config.yaml
n_layer: 12
d_model: 192
n_head: 6
n_kv_head: 6
head_dim: 32
d_mlp: 512
vocab_size: 4096
activation: "swiglu"
norm: "rmsnorm"
norm_place: "pre"
norm_eps: 1e-05
positions: "rope"
rope_base: 100000.0
rope_fraction: 0.5
qk_norm: false
attn_scale: 0.177
bias: "all"
tie_embeddings: true
parallel_block: false
init: "uniform"
init_std_qkv: 0.039
init_std_o: 0.0484
init_std_up: 0.0558
init_std_down: 0.0558
optimizer: "soap_variant"
lr: 0.00681
weight_decay: 0.0
lr_head: 0.00573
warmup_steps: 200
schedule: "wsd"
decay_fraction: 1.0
decay_shape: "linear"
final_lr_fraction: 0.1
batch_tokens: 32768
seq_len: 512
doc_mask: true
train_tokens: 188300000
steps: 5747
dataset: "wikipedia_en"
Each number is 500 + 50 x the weight over its row's rms, rounded and kept within 0 to 999. Layers, rows and columns count from 0. Numbers have three digits each. The size before them is the row's rms in percent of the matrix's.

# up: layer 7 MLP up, 512x192, rms 0.0549, rows 508-511, columns 144-191
# down: layer 7 MLP down (transposed), 512x192, rms 0.0558, rows 508-511, columns 144-191
# gate: layer 7 MLP gate, 512x192, rms 0.0568, rows 509-511, columns 144-191
up508 097:510534525467528515467553437463434511573460511498523484468541508399503530468549475482511476484503466398492534565430448476516511489568620507441501
down508 097:437514455538473528482489486501512489499596584550507457530529550507501486426422639488515399582574533505504477504521534443509585535536453487549513
gate509 096:527498533627535523475559479479434486533578457467514500455505590476514455506355396421503464463500517431471465450513563463526450468484476498408459
up509 094:483524540548547511516462526523545463520492505501516428482475517509395534493399518506483480475532517497509483416577462425531429439417484478490538
down509 098:496459429554471501513539493545404532535528567548550483512562585439571510582453433515537545525445494380497467425423461578406515506597421532505553
gate510 093:506531448542512515505592626460506547534408508558405522393511553500479455500464433415478517547621501518576465545490502481523533554521545535440467
up510 099:471499419476462454536546496547586481600527522561508396526495485502429520510549503514468387505531556568503493586532467532532562359577532482485550
down510 092:332433470508446447519428490506541454568494483470567427477489426444486592447501456517410421459490608431486536523466459547487451510514496467526504
gate511 106:494532514478536534478474491508561483481515449478495601446453404425509417490592591432533434511577553426397543510510497557434470493543484433445487
up511 096:497463521554488498523557458482519484456587536467477441596558528619541567489449478501457476539494509486518556477458372529532607393539551475501483
down511 103:480467446526441519517452525531441510410487402498569494466485465525571514551507573498524493488561508528497523463560475492509575467455515491402501